Weights of a small transformer language model.
Size: MLP 512 squared ReLU, vocabulary 2048.
Architecture: rotary positions, no biases in attention or MLP, embeddings untied during training, some layers without attention, local attention windows, gated attention, value embeddings, hashed n-gram embeddings, short convolutions, an embedding shortcut, skips across layers, capped logits.
Training: a variant of Muon for these matrices, 167M tokens, 5097 steps.
Each number is 128 + 24 x the weight over its row's rms, rounded and kept within 0 to 255. Layers, rows and columns count from 0. Numbers have three digits each. The size before them is the row's rms in percent of the matrix's.

# down: layer 6 MLP down (transposed), 512x128, rms 0.0799, rows 261-360, columns 0-63
# up: layer 6 MLP up, 512x128, rms 0.234, rows 262-361, columns 0-63
down261 095:146137111099147160147139103120124107121150119154115157111130126122114128084136158143113108163140154120162115138096101144106095079133148137134164098162112161140107127144136155117101162161117151
up262 099:184108132106166136137158144113147136093159138146178104119119151069148100123108137112116118171155099134101110122121146104125143140142124077150113112149117114118082164107142146139133173121180065
down262 101:155169126112132154101121112124096106125102126124102145163151104094135136124117174144137115143120086140141160104112160093157092137116149073111158129107125135084128109174104103125117122146151088
up263 105:070126122120076141137108156118139096098102148084115133124140133144157115151083101112160150139153173137089104126155131158135141149139126175136151121132128109109135161115135126130150105136134147
down263 104:098175138150139114105086118128140142114109136144099123149139154129124132140176133130178157149144096123093149147127134090122133126101112104122140154138137140165161117108110099135125084087055087
up264 102:164136115113152145087127121139100152143118118111116125159140144139102116097137165146123150090114152141136118117150183123115159101146109163085129123133128125138124107131111141141162093107139143
down264 101:107113135126138118093095123072136123104144152153126142172076129120127109155131133150127109135091120092147082174161112127177152129116167136137126144131159164150118095178125119111095114138163110
up265 103:188099176182112118128149199117147130098114114144113118153125111148136145170125135133130114105116157143113164138118134151168084140105087131125118152154121129123120143093119146105134113117093151
down265 100:163156126153116130080110137096076101151173117141094107132150136144115130106135131129120090103111154103143158130092105167137129091101123114134131171087118139140109144094129140123149152097087171
up266 102:131133141155128120113140147129120118117174182121193144110125191133119128122105105117124097139121138135143109189111132149158133119168109146103188116102092136118111127149104090139103141131114076
down266 098:156110155128140106095173120086152134101150124138084138111127140084104100139094140103090147118098142125109152178133103148158121114148119146096147134164090103123110122133127191105106115143142114
up267 102:100108117105109155152181142108140154132129131162128111118137124099084124111151143119120115126125133113092117129124129122126117142128161138131168133184081124109126149066140129159104123154172086
down267 099:088161141136129173129155116123099100153093127122159137095146115131146121113145147146133146108116125125110139116144124112107119145160127184119157136163076154153147133123157148124124128155107155
up268 091:143138105129154117133136104117125133131157146130136159116081134122127125136124114121135165113147108173132140122112162105128185119096117113156103105127134134139108096152122099162096119082090107
down268 092:124121108082132128119125071128144129143117084168113119081113110104115129144134147114149133131117103120101134128106134114156147124094134134113131182138117103140151127122136180150108138175137158
up269 102:113122111109144140102115151137102099125111107135141123130104111159188110111115163124116124138140105136126107162142129141149183155131106136116149081137108122129107120176088150129094128145085093
down269 100:131137138092093126146103108116153133118105160142144112136159123127144098145134127155128150156129175118060119127113131184156110136127167145144095143069103091140120106156105115142116149128128142
up270 098:144111152148115122161123144145150121131139142121141134142158114159108154135102081114109187120160088123085064144150108059126101145098096146146125140144080148167114154097143125127146117142124120
down270 100:138136138114110124117114126131142135113086129131144148104123101129150145146105111151077142124148106121086093100186096119138107134089134127112172160162122165140113105131118124097126098128145142
up271 094:134101111135079121134178139129079135163127158105126170121159115123101136151107103175092139116146155168145166131102160141084086143124149131158174117125125141079152128130140127157115122118148126
down271 091:124173076137137128151133128154097139133165094139140108118096054156087129144182112134129070119154129127117102147128109163116123095128133161135151134115178079167135129133093127113081105123134108
up272 105:104146104121152111179089154103118145141148095146103093137107128145132137165141151080127104110139146141120147118116130106168146098140161179185137108129098142134086119125112104198099128089116164
down272 100:127113118162093164079144177137137084091160148086154101146141167116129124107114150104144140071175137150137151154150147136164133086128123155150124082142120100116151115133085111161156145111132152
up273 098:098115138133139093130120160153141115112126154131130166073122123153149152116084100140148103073133127095092121140095120140141113151140132151150138169108145136111086139086133120122121160140123107
down273 097:080100155171151105107168112175146119127110145133093167101129120145178146130124074133118123103140108130113129124143145076127146116131081087119130156132162124095158120144134131138107103103119135
up274 091:134103137078137120118162106084139060094124125165117142105149108133131152170095132129130124113136118091126114136146128157151137139131177157138137136155132123096129164134099142122112126130160125
down274 095:113137141107145113091122074147088112123117135192129082104118176122120185123100107122153127127162095144156148143127085135121168118131150146090167107131132138163147112110119101111140162104159124
up275 098:142118108189128145123135154134117105093148140112139139111181115113122101145114160141150136106135138139124145148132153135113146100175127116168121100045159104155159126141133117101092133133137132
down275 099:114141140148095137167135162108161112092106112110151144166118104181101129117155174141105145145135109079161094127129144090140122130129163165113150107142116135127173125116111139138093118143121139
up276 099:124118115159128150121119139122102141136144145129129135149174141120094146163113148159112136134089147145095085124129146091141110144123167165135095119122141118085147130151141089152145099149136142
down276 099:144151113125142109134090108126112149086137121098141140147126108153124129079131127132144151089132068167169116129125131071124137126171116147163124098125111142108117158132142140156112107128127156
up277 097:124097168118165178147135118105157118123143106095166093103163102130101107140130131137161159135110101125128107115132153154120120133117178159130118183123127066080139135178106157167134107157137134
down277 097:175104107154130099133118131124115120130114127162122121141099118114178106116111098102110162139117106114152137130175101104117104076153127092150150171165088134140134117123157113072150084133109150
up278 112:145111160086132130098147152157090083116149162219152143126108121093135131126120130093104157130109121140126096139093159130071125143119120097130146139112104154093126150124139127152096179155100162
down278 103:159204175133097119142109126106142104150117137119099101097088120148140126129089144143146084099138140152135107083112102139132132129134128123106149105115128153074120162154129150160145119117168112
up279 094:149099101104098124125127100117123085137164144102162126080117154123170152135084118131145145116112143132113104182149129141145136147156141160123144138102147136084112191117124117129163118146120143
down279 097:118117131110120124148124122137112129140139124138162088143135160117117145117109095118109109109107142102110127118088119104142104165107170187121143125150159105094135111152108078157170072154127059
up280 094:150084096134105153099153131146148086144121122152139095103103100148195121137147145140138112128140144124113142100124169132126140154142100131114168140129113129088119114131175166170146104071173131
down280 095:121166112133136167107150132102152105141115095156122147109135137177111172141139180138108123154103153083100123105143134138102148144148147124128104155147142124075138130153156111102152105134147149
up281 107:134108127150127114137155147092113175136106081137155111126148184153095152159160101134177130123080126062129142148144112114150120138131136129125137099141150096137092103090126143126117120104178097
down281 110:118152161167163124102109115145091146124132132121130144151149160141170153119175126128147131101115110104138087142119139123135150121128168127141153145084139110126140117113124156150106158152141139
up282 104:095110161140148119139134147103107118108134164142126124157165163171123145167140121098123133154117124095145120136135089075139176126108108103209100105139098141139106144118117156104151124120151160
down282 105:133105085116104114106143111150131074124134105150170122161133139167107188118171093111129107097132109155079116130126113152125206107119142117133097147151093133089105140144099124092119158135098175
up283 103:161120165139117133147176150136140156199160130136118132107104101135094136157125130117091094120102130109137097089086126139123108144114086102130127137135128131130132159112155118122081120170155101
down283 102:139151156101170124123130104116125122177136095136114098098101153101111136161127114130131136120111129140130117078133105136139110087109139125126136138166088155140126145101151122165060137145155163
up284 103:110163132153132148112148125101143175068153156105147140152114106161132119120153150092114089188174135114152126124112086115145129141145127101124115113142115145111115115094194126113135130148105116
down284 103:117162139136113180149158127078126134140130139147181106126099134135111112127146141099116127110112136082081149107180139139163143144120131104133142092127112120124124143109167169118115181137114116
up285 107:170098132198126121111125165132140121070093130155136165107154121145149114131170100113094089100142159119124137127125130136098135175122121102122103155117151146087103165127102113137138128122122130
down285 103:142125126173127115060117148127125111134087106144138132182110150118131125141119185132123118100105148108071151110165113181132126107123120125104135144136120132139125098114137107128173126134113160
up286 104:141079122156101136145091141154074129072174155111141156137130117127139085114127095096151186136102160120099107123150124113110143130167123137137160111125122147111160109167086149155117175095145111
down286 109:141106137109139118125117120090155121162101090137114139126114135096129109117136133126160143159111124125131137139180143096102138150120125099141171086105135130130160082144125191143137131116136118
up287 102:143152170121112147145114157118132143083126110089169158139175131106127151106101130127129177187125150139137112115120135143153154173093134151126106122110141096116143145130142120144111109128102124
down287 105:171138131106125143145133100133101113096129068111116159127128116121131130108090116126116100195126104111167168101121161156177145100115110097116148128111121097111150124097184137161162088138134108
up288 097:115151175118134103116092150175131112132152131105132156125103125119144139142152148144124139109121114176146083145115120147156108163128162154102062138140117134134127138120155078114123091128108116
down288 099:136115099107176094113156139094125092142156118104104161140081141116167157099139138121152157117097093100153107132114130078135127116132175139174108156139163127164153101111105124110141091091118153
up289 095:156099122188128118111107164128135111113097125132115112157139133112148108117133126121100133113112122143138112132138149214126103126089117103119113093106128088139079139155128164126114134159163118
down289 094:156115111169126094151125063148128148161110117173093135150136100077130136156079157107095109114127136151150122134155147128117095121093143091146128129099157108143133149129141170128168152087146115
up290 103:080080133153126144135104137124127137118130127113110131120101204121093094105109165113126121098117130087146106133115117159113140100139102120082108121130122103166098130158139171139118155157095153
down290 101:104169101125107126095138126151117122146109129110097132166124200068178107107131179092131114109114159165110092111114144105121108117149121125143116117145141094134157114170130178088120119091144170
up291 097:108105128079089102185124157143136156153093101144137110092128157153174142130116132138154146125154137167136128072096116159092083115128119145087109120140158141158167141110121113115125116113139122
down291 104:136133124097083139145094156103155134116124149131150093166117136154138109109102135145138086141139163097125153078143112105135126076106076151108159115126150104140115122099098155126094096110121088
up292 093:117138111097114141155142134151174126112112107127165084095169114140144129084130119163140141086110118106114129135132114178152101168067093135151118129116115130150127114134127108160096091113128082
down292 093:092143158113110157130122090091064131125140123135136131147140118103177134103191143142137164105122119126115113180098108110130154168160120118146135110133155135160130117122113143153106128127125059
up293 097:124149138105124147150124141131131148117105140180132120088161117107163107139116125104126144106101144092131103145128154116157126094172154109129127093126135155135133115109112093147118113136106096
down293 092:134160142102122119132155138121145091103137165074128077129130166132083114142104101140133100120128092148102147130143150142128108116089107157090119137149163103114086139153102177116131106128108134
up294 110:126135106137143169147154162103138148143093112163122099129156101130146127161134125092145161136126120080104101159150094094140159136105156073124145110115154153177139108107137125122117102193144147
down294 103:137134095151166133123119121143143079155081119128161133159152120102131151120157141111124141114143113102093101151122102116159160154106129131148123124125124145119095108180120133106109115181141100
up295 100:136134164104142147142127079128111176126136110103082110104151141146156133123141095115155149148153067112071148132125097148161089153182127168152115152127098092095116107120132118120084131119115157
down295 101:111154102151159145111132113150134136093208089083146147134117103127134145104133144111092120182163150200117166127080110137117113120117105116158128110126155106078146137148117149141089141105103132
up296 091:107084109168136144144140153140123155124138157103162118080106132172103159122146105156155147118107129152143099099120156143097112123145100186137157096184112187147154131100108115123120127128124101
down296 088:143138116098115158135158161077108143142121099099142102093152087123141127128150116126120145128100121118085125131109154126115116131153141170102153150126143139112176076138112132148119137115141105
up297 097:120102125123143126193105157106125128152129117117096157153120129150100139119156152170138147136112122111119145141169151118087156110133125132132118105105113109168103126119087087122173140112134133
down297 101:147118155116143097149122170123135095140145124177097148138111125135136113113172136152129160131152153118121132136160113134128147119138166160130137148108125138133130093134067100168132070133152088
up298 101:095130096135077136097154161118145118108121171090146089177149125112166108154110112095104112144139159133150127140115117154118124119164120155092140130117149136121121140159105101168137157135129117
down298 101:106102122119114112132148107115183130078181150123141116139128134113100167108135113122107131102128135119124139136128096117111130144094108133119148171113093115130112109122131150149135154155119176
up299 102:106107166126127161133118145141117119143166171113166143128095098118143124119092118142158124116153136118078107156125114135150105165096125100147146084102127109158157142114109124136095130161180130
down299 103:138135140163096116134117102121115146110094075157154121107100151121160117137156128115120166112154068118131159154080107091132130134077123141144110085135096151133122136130084124154095133131130167
up300 098:102143109123098121134137108133123111120147153134081150097123138147109116105134093129083147150099120160148152152139112157123138138155116127129114155122158156127131104112131111106174103142154129
down300 098:112136155114134144108120129099123141123111132132079164096139091129108132135108132178118095136144093157153130156129139124117169137171093105128116145090103165164154140129153117117165121130146111
up301 103:134135116107101137178145130124137093110133163123136065146100100071081120141159118152148153120122130172130107121159113141112148141139101124110106143102134171144127135134121135155130102164112103
down301 103:135137114176091084146155114123135090163111108164126132131121130132138151093106108148128113175170112165121121085162127142116127134158108140152129120131116196157130130143124146121121130123118099
up302 102:164135119143077146129118151102117143126134135073120090117128121156146098134125163132094100139088166117148112139146122120113151146130116119138105067130173142163161115155083141112152170117147118
down302 102:089153173132102126122133119096156127159149134129149090096125113132119126190119148121142112157153150106184104118081125129172100142065120163110146132145126158155122117119119121130159136136167156
up303 099:164145088107125129137132132118079130111116108103168133155088149134157137107125117124166112098136082168156156150132129155114083133093129158157106094155153152148145067135109109131118150142071071
down303 099:108104101137164120176126141137133133185120115125123172130140133124149118119127100112147157120104135115111092150078102115162109086118126086111126159108124127118093107148174123138132127147116128
up304 092:151090071131120121140140069121110149140085166073094136147089147151152135087145096131093141135140127167126134130100145146156122135127149155126119128155061136127168108089133124132103116128119129
down304 093:102121107143120124136079195142136125092163164127177129138158123115143101164113142136140105158123106131132101143111156095122125158116136114078139153120140140142141110149110127154119195107118129
up305 104:183124134117131102160116125165143139125156138176124111090164148136154122097120146121113117131119125125119112111120129152112120136156104120133086134123155106126118085114161124142118120104108137
down305 104:112092092147150129105130132138158115172152098156122147176124112159158121161146181142133101101114081133114155114130104116120114120132102137142141165160126125082116080127131139115152125109097139
up306 101:132111118147148074164148110128127151112135094147116138121089123136085105166124105127151169143127146105087105160145150100139106117147120131133102095136146122150151156121106099148161167083119111
down306 104:155146157119120142154172126167145088134131135100074134122102124147121105101152152094118095167118139099073115094109121139146144086107109135112164127150107105135163121117130166153150120123160120
up307 091:102127126100103117093112147108126121138115171122121140137105126133153150118142091120167135154122157114175120131147146104150127102187146140134132151140154136130109152141104160134133121105118111
down307 098:090157118104145160090112119133144105133064141172124154150117111173137169123164145148123151128144158137174115105116114109086144107124128098145139138161151137124170140127117163087131101114126136
up308 088:099115138135156135172120152080146193113146115134133120147129075099103129143130116103142118111117150112110141126119104175090099114111099135158133128131138155132148119117082141153132127138123093
down308 095:129142118168120134149130133155108047098144147123156113135154164137130101097126158109116118149121125137110127157129103090109168109141132117114146136127109127153089113119150166079094108152132146
up309 095:166156131169179134146083129128114090106127155066111099114134158058135092133099146143135144129093092099128100108130171130147118140175149119129122081142140122117113123148125123144139122120117140
down309 099:095154090147154126124152124130101146144141107131152100144159156098153117144127167141126134083142107113151104121080160128104135075116083130136096106107116127144137108146124144125148113126132140
up310 093:150105166148109074125129135091109115119103141147134108118107143144161124148125141150113103092110144152141156120151167109151088112088165171154090096129158083133138121147115108110068138101196150
down310 096:121141117157129128152086120148144127135152110203119105144107152125146137142142112113166141091097079135173135119091099128155103145131127162133175141135126133155101100126119125120070140118185152
up311 097:155117121087108124131167163109154124132149082142152179109128131117111133090135126171140153122072121106146123133109138097107156168150116107141125115170152108117133117112104178171138149176122133
down311 095:165145080116142141082133099132120133128177170124116157129116120098136132138126074125118133137149125147174148097119141105113134082184114132135115115128132105152141123112091158143147115148068142
up312 104:155145152110115164113140087159162104099121154110127119126110135107123138134188147095135137150115148149121137118147136134140121111122129086146119117121174110144134138108129101123194094148132094
down312 105:122105115111131083113109091132144157166143092125177130137112104104111116107149145134140097128111136101179122164131098128164140113195117113115134143147135124141136181118089137080162123114154107
up313 101:118121138139149107140117160134100147116140120124095121079140113121104206124149134128146094158134175124104122174089119085083129134145099098157099122080147097109095149095117136091132115143136141
down313 099:113147146161130096093103103150130127145134119143143090130106129147161147128107111130118117104093106128117139076101137097061094135187093168144164129123098139089134131099105138150152118160142102
up314 097:168065160134126123111101129113109121152103146130162105105129092133128139118090125135110107172116121146131109101119136088160122143105134154113169153160167135151107125133170116154115131178087100
down314 099:167064163141152144138127148130157131139107096173127106118072099160113134115139154176157129141128143110146146117100101039121101158145104143114104133117127140162107158140144117149096105126139153
up315 083:172127084122138198153146099122120152120133157107086175145147088140095132147145110148110124147161155123115087141120128162153131129176149142119139106161163125149117115121092145116139141157118155
down315 091:133174123153153113164156108150109182120122147110140115126110071114140100129142126106152136109121118126104135155131179142170140108126150160129164109087087108144135081118128180100116126123183157
up316 090:123126144124140172111153120117129115134089110092131141091114137120124092173119096116126126122156140093133100182153147091127147125125185179164134167118130127134129125149157122142116131115131128
down316 099:104128071117152142125116110126119113106140123128123128162127094140119142117125147134142108164122130106163100127147092152138149151115161129152094125119114120151121092171128123099120119101127097
up317 101:117099121080120059125136155179121141086142158116099139149097104139099128159133130102117126128133134136104150097146166124062146165120159167107112127141113151122149128123135129133156050124109166
down317 103:105145131128153099152153174100174108137165089137097194147137090099157142126165162179117093118126098100133135116132161125107129126130121134150123094112165125132139120131092143142106109133122193
up318 099:113091141126098194135135154111098120112140159138125108106163120169159143121144111138118146124139114135161088133067150108092114097106137108181112135142136151122140125065111134188131151126156161
down318 097:108136113144118110109126118107119124132143102136111111090137099082140138119169132169147153118107126143152118138129138097128127139140134132130145158142171159118094123124114155098118104127117102
up319 101:091104153116117154176160137126171151118135106148137144140108106105127088109131111171099115098112133107091100126133203144095147108134126128095123147130113114123128134135133132108097142070144139
down319 105:096123144139111135103105137102164145158101156132129129146085098115110110113126103102124139068120114140120127091136142116109165123137152135106134125164138146138122117089060185140114126122130178
up320 099:134071173134136139139148101125155085158116131120155095092145120095151162196169087088083122125114141125097095131103145142121145069102157148135118109106132104096148095166128113142118119155103134
down320 098:132132125142121141130158114108115108130125123087102108175141138132093152187114120140157122134137128137107120157102149122070123102079132094169110128124113104129133098111146123160063091182077119
up321 098:136080103145147111108158131116116119161121127138106105106144138120169165120154116088114118160100084148096132161170125118105138094081095087114086095167131133122136138151097130109104119165134138
down321 098:084160105145142201136168099054126132126123112115069109095141101106142113136146103161122129146127099121137110176134113128153103125163085090163130122127147112136138137150116074147111073170097108
up322 097:122114170133137131143121091117123171139115107073132164121137098108155079162107151093137149124156157149124091158134132136121083155157157121114122128116136145114130172081140116125153153139123077
down322 101:176157115112122144136130112124128162138128138120142121075128113140145132131159137136131091108119127162101149138135133172167106123111115094166112135126113162178138127137110149108132163111139133
up323 092:127109114160111138099160143111119095104113127142164119104128128115103114102129097127148120132152148099142136116116167168083181100124139145089134152146151113090098095140140142142113156154087129
down323 096:093150138108150127087131148098085130147114101132104116137076137141137133089136085132106145133150142088134130092097153136122120162081120135119115129126105125109119117148097082144124136147145118
up324 108:079116115129104110162152131127150148142078118100094129125127135124116129126142113125117128092129131131154157135132096155126153155109113118150113118144143126122109119163123114108150114138146073
down324 104:136102131122104106158118090108151166123166110116132153147137144132150101103139090114142127145086153124127134141100128127139129149102152096153118135132130107110157144100169162116135102188150111
up325 098:154117162126136137145159095117085166136134105141146138097096106126165122155157118099081149161093151102123182104120116127108132144140098127170155132146117145130115104051120102163112098121076109
down325 098:131139149141082146128148170145097086121169145128161159098128107150088122129148130118102142147165088111098101109080116110082136123148137098155145085091112114126117135150144125161139101116143116
up326 111:165128149115123109152133151135117136105107099120170133117124093124118165157064138131131104099100105132106136074087145153181108172122110148112131083170129125123131154136095133160115160117096106
down326 106:118138145116167130146157128129101134138101122143116112139123133121103156126080140181124102111142141117160145133168105133154113159117106082134116104137086112141129137170147156140099108072160128
up327 096:140063169101135116101154134118159141141127155129184158105130111131070122119088145136156149106097155124159139131096156116139119134125134125137131092117123182124122134116148186115086108154114144
down327 100:128145137125113109115170160104143173068079126124117168109107114150137135121065161145147117095153118114160136076125167104116120145085156126142152120155112189153126133114136143132119098146108144
up328 093:160114138152118147157138142147102123154057140130117170108114091145111161169178151152089114086129126135140141119078150137087093147107152123112146121091112077137121122143183125100123143119120107
down328 099:106119142150133147136127128124142140174099132108148170094132175090116082122167114130140108112136125128178158165125168142133104124112139137111105147122111107080113119097104109135151170115148156
up329 098:133121086100136146147150150096147097151111159079108108086182131108130098112128171116105163090145138149098131147091161125132141110122138134137108085150153143095106142109085147183084149140146147
down329 097:131139110089127140122152156099132156094157115103087165120159095109163126105143130111063144167141088140124174162118123137123142090124118100122156138153106122153104092132155157147109145098114129
up330 093:151086140148153106133110122107100165088101157134121137113108129170090069107139109099151135144125115097105117115165109126133131152134120112132109106141112100101135130135123111119135079100146173
down330 093:138157084159118104107142145190131086131129131138152122146087109152141183117133103093125150139104094103136109158105124148123078143075097114138118127164108086126114146119130145130108141130095117
up331 084:125137130122117127138150140098116154095093133116137160121167150129116131117092112135116141139184118114190125117100097148083136166118107150129143066131154107125115134130123154131152141129131183
down331 089:126159113135149155111136130104109144149148124129147134093108095108133126162117127179065131127144150064129145117112112151118111127113128115142132110116135128138134116107145149154108168143136133
up332 091:157135112128162131108117105117125140088134152131088133142120142141110092169156059128131145164151114098144147125124129136093113111098168141156164148120148113146177127113094143116113159100110146
down332 096:120110198059137130094111171114128060065110088139088103136142155112136100124126123128146100143120128141159128152118128146132121162123128146121139077125153139119140114149116109118131158123192175
up333 098:132136116091131170089128160120114167105102131191106100152118123097118131161102110069095108120151125091163129101136151135096098164139102109094135123148102129100158170156166131135105157134103123
down333 100:101115133091110170123102121097096133139162171144101143118108150113111124125097137145125160140169160109108140124097144107110152160075118167127133107116153150154133084152148109126147159133087105
up334 109:149119157111159120124154161175150138129145161147125161121113081153125133117118096120136121128142131149160162119134137093127104141182094149146114141119134148120091117109111137089166112124149102
down334 104:100163147132126088142110113166165124138100137165127114102129112099114156100162127165140129126182137130137143158117141113117132119127128150145100127157061138087087132099140128117147161156147119
up335 095:128145124097145177132121146139147093170106133105154153123114107132121147163120105095135134092135120105107140171126169125135138170113154141105107096135130101130137143151085130098118100063155135
down335 098:146156126121132117148143130107140135099099070150159167103138112113087112155147150130155139124099109157146107124089150163141146125090139118091118097134060188179145051180152100117112116156105101
up336 101:151138148176102157138079141160087148074114103108145174122137111112127147095101136155137173113164139095210140108127098104112140097153150104132148096147122122120115137159137122114167139144113130
down336 098:125120102072136141092117106149122138119151097133120138123116113073141111148137077129095122144131135128139159118153108158120152167162110120164166093149164141113120097070143177147133140138102108
up337 102:120125143101082133134115146114141091139109183130147107127121124131141119091130089150069100118148134102185138174133139136111140165100155150109139138085140097122137105116112081129102105108171179
down337 102:092117177151119141124122125133135091142150154185116120139135163074117128129100117151112119141155144100140115132152119143163145134115122139097115102145122144084142132135133118135147115122154166
up338 084:169108132093169121150151139116148154091142129131146066132136092106151086130116097105114140150148133105125139121081117090094066078138117117184141157079145130108129119131078165150155126135140126
down338 087:127138150124141163125127119134159095133148081186098105123110119123154123119117156089104074106115147103156197103145129127103113101087089143140137120106136127124140151116077140109140149156106161
up339 094:124115137103113099156164124145094109086130118140137105080117116123099132147148142139159169137158173102158163133146127099089101133135139122148075123192145140110129137074132151122170157144108117
down339 094:141150148120116117131181129152141098064143143114140123071111093117136120147116140166143144140174113122137142118143129154107073192112157142125125126126125144082110131126126131141110128144147090
up340 097:099112122117109063080136128161172101093116149137136148100116125138151157142134112127148121162097170118098130102092138112123133135173134109086137161137129192103135104157132134146142111161101080
down340 099:144128154097118137096168179143129118144147150139118135108098170157087128105120068128107100126131180097123124124146148101121143107108156135133130127099109146124101187114088167112092109164154133
up341 098:158125104113145147141163132114150115139105112138135151132110137135167099149155079140086159109161126092126168172089165156150124146126122157132145135081163141112133136143129147142105138146135109
down341 091:147157095117139160080152076083149085161120116181125114125148118164111084146106098149134136114120142167133093150142111129097132136099106129132142136134161150160107136142089138158094128093166134
up342 104:132113129151158134146150130107113106154143143088151099133143133157126119143114121108103157131162107170096141133129065102099124143117134098114120109154183095124165097137123104093129166114154148
down342 102:149114101150087152130186099131124115096114145171167135150129157168114119095132148103145134125113123134110148132148107148139154118112136115119142138144126110130156095118085142104105129123129177
up343 109:171137138164154123159145170148137108101129121139144120097131156111132141140138128117148130096174138122118099111139117100132137105118141143141179094141127125130126090121043148111112092123110078
down343 104:120168146115116137117104133160121120132158131118142151114111126132130147124163080135116079071132134102215160152143144116119137076094140109113118134118160116160126136173148139088139137151135127
up344 100:101135147130122146120106149160150075145109143148125102108125124134168130094139106117152136111110123110141122167117147088162134140135138092092123117124171124109162120135116122123130126140092102
down344 098:131133137148122135142130092154177128133112148134148095140146156122149088128110191140123163141149131152119174121148130120107154122134115081125087054128123105130134111128143136148131102078147136
up345 093:112131089094128115123127153146124100085155122151128150130169143118099118137127137168151177149102178109133071139127102114102086098136131150162160129121138114092116126170141142109122133121128150
down345 099:120147137145120113112122142128102143129102087150146178122136095145143067168148099149152123134152092123134099099121104114147162159120114108092139152126098141125102158148090103107122154154130080
up346 098:163119136138097152098130157139122113149138152127166128136109121164143100110126076157091161155101145138112126155136175140137112115121129093109153142159156108133083184107140114143143121138100143
down346 096:141104158143110105099134099105072089156142143177144084130135150106139103141157122151123133152109100138159140124063075128128138149150155094129156113105122151139122150143134121113097083105111133
up347 089:155133157128082096130133124101133112122147152142144165115113145144158102093167102107115152118147151079133154135142171145153126178120086105126127126119067084110102117130126141091127118142122165
down347 092:152185121157140130125136099175127125116156149145108107165117144134177123134125124133105147108110111102156116146171161129114083119124116121146164121135073145149114114111161120131139129152145127
up348 099:114099159167151141101128127133131066146117104150109112151116141145107112122119131113177113158147115124171105154110117091182096114134107110140149170147098143114132165123140145134103159133106159
down348 105:181152171126140119108151161155142131155101110135139186161112090121152137145131184108137084161127096128122148110091096095134101137097141114114113133142145143109125118126114094158145118142160106
up349 098:120126113105140148123129174128142149114140144138140104147167122127098114066129114104138102139141128081123159130121130176170097121142164116142105156187114124147119154186087122074156093112159137
down349 099:141148119104101106090141119135146150142103117129090138167129101138118120101148073123134114131170092077131146130112134155116123149142128138140161149134144114123136131124132121146128068087178143
up350 105:127110120099150130122124149103122124124139142133081155126111129148137207093119101106151189080088124128096122152164129131092134120091110142164153159122125119106118102131109138124126137123132141
down350 105:076109128105119109092113129117133122118071109129089179130151075160168121165105116145132140126119124148177105117117120117167143118142103151126124137112145103173133128147123105088159105143136128
up351 101:099098146103169131104158132104126163151157101095150127136127115169105105145109094085115156084071142135127153118120128163097106127142104145147111133171115150113123160150140154165149156118095122
down351 096:149191173158112150140151189138169102101138108137163125148148113098154182110148104160143137139120114103143123102119080157150131113132111125152108125126105114125123168113117151132104122142144101
up352 101:108125122130122156184149142137118146142129144146072147153091126114110159139097140135106102130136145128109132096177148093150111079122146097123101160122131123129090165110160104199121137134150097
down352 104:135124097127131090146127127104106107135106134119136146167121135126135113155114170070117105107113151112091109116117089142124149133099109099135157167139130133102088120128111106129195121120142092
up353 105:140128149044146095181145101136128132125102142116122134154125109159103138126126139074111123104177109116119121164133124143145139135121076142142107095139150072107113132100124119123128107074109129
down353 100:085133161163137149149117129120124112134101136115123124120077111151134096131129141106111135126121119116170103121123136109118103154111154154114137145150089144103072130106125185183132112139103141
up354 098:151145145109113137124155156134099091101110124126119090110115158114135124157110141092137143151177123106142077127208123154088141117139143094126104118123103133074147109086156137129151143114106122
down354 101:127108112096093116132118165137083108150128150185112111126078137087147093129089153102134121155171143124141103105123120125112146127109092132158129133157114184124092107109187128111122113121105120
up355 086:082111117147088129138156134141103157165138116124139136151135123121132163161127149095139094134128153155131130105157159160171100100153076083125109156131153139084116125141133118108139139147142084
down355 092:151174120157132123108130120099112134159114130125117140120123067161115161121115134197137115140119072114105138084149131162129131068131128124131152147114127109115139108137112124107113113163151116
up356 103:131138134134123118147161134138126177090108144076154160153161125121099159117129158134110109110154160114140133143103124141094123108130114124189136072102123108114150111132166097159077079130108097
down356 104:157150111149115135097105099071100156138090106094157111134111158128146156142114173124143098166150109119157144122090138142115131139113111145128142113104151125125155112154149139142126116075129096
up357 095:095099136149101140126114134154141118137128156121137132163145091133118143109115116144130087138107086142126108106126101089138133124179138101089179114152138129151151109185183098116111163125115114
down357 096:135152139082120139142156144114109128149181123108114104149114123125116145108093117143110083141139147127141134154135128113133099116102140125092141145132090122136136124154152151141127138145129127
up358 100:120093118162103145135164138113152120135102170143102111165168104176116140150108124140082111160144144153139155132162126130126108092104124102133125105106140094101143121131135121123150142126090159
down358 101:136146133161122115125165117121154136178107126119155080162132092119090131118114131132080105115163100119166088163131145120140143123101133094132141139078132158149089140154111161120182152125121129
up359 093:129143181131102138146147116095159123095127133094159141166171091113149105134136127128124152131122068161146119121094130138129104141140088109142110101101114108093096115102121146164098166071106126
down359 092:135155146114113146068105100091138136119136124105125078140157120151143122137091136142140066142144103132081096116104144111109118140113128118123135098123105155143147117092148172145119159092129119
up360 098:117134137156149151146163146119102118127162134123150084136129136130173116112121141164163166129136062153125106169093159149103142116137117137151124085130111121144127128109127098153145107128121094
down360 096:120159138137113117113151151084109106153155162113127144143151070097138122141128136122109128132176183150169112120149116114061153108077143136090105094132097170133140170172124133113146105111117135
up361 092:106140119100144135125125132143159124123068126134130171140131140148099146118096066136156107149100166123170112122139125115125147129169119119114130148106097113131084118127168112155194093131098092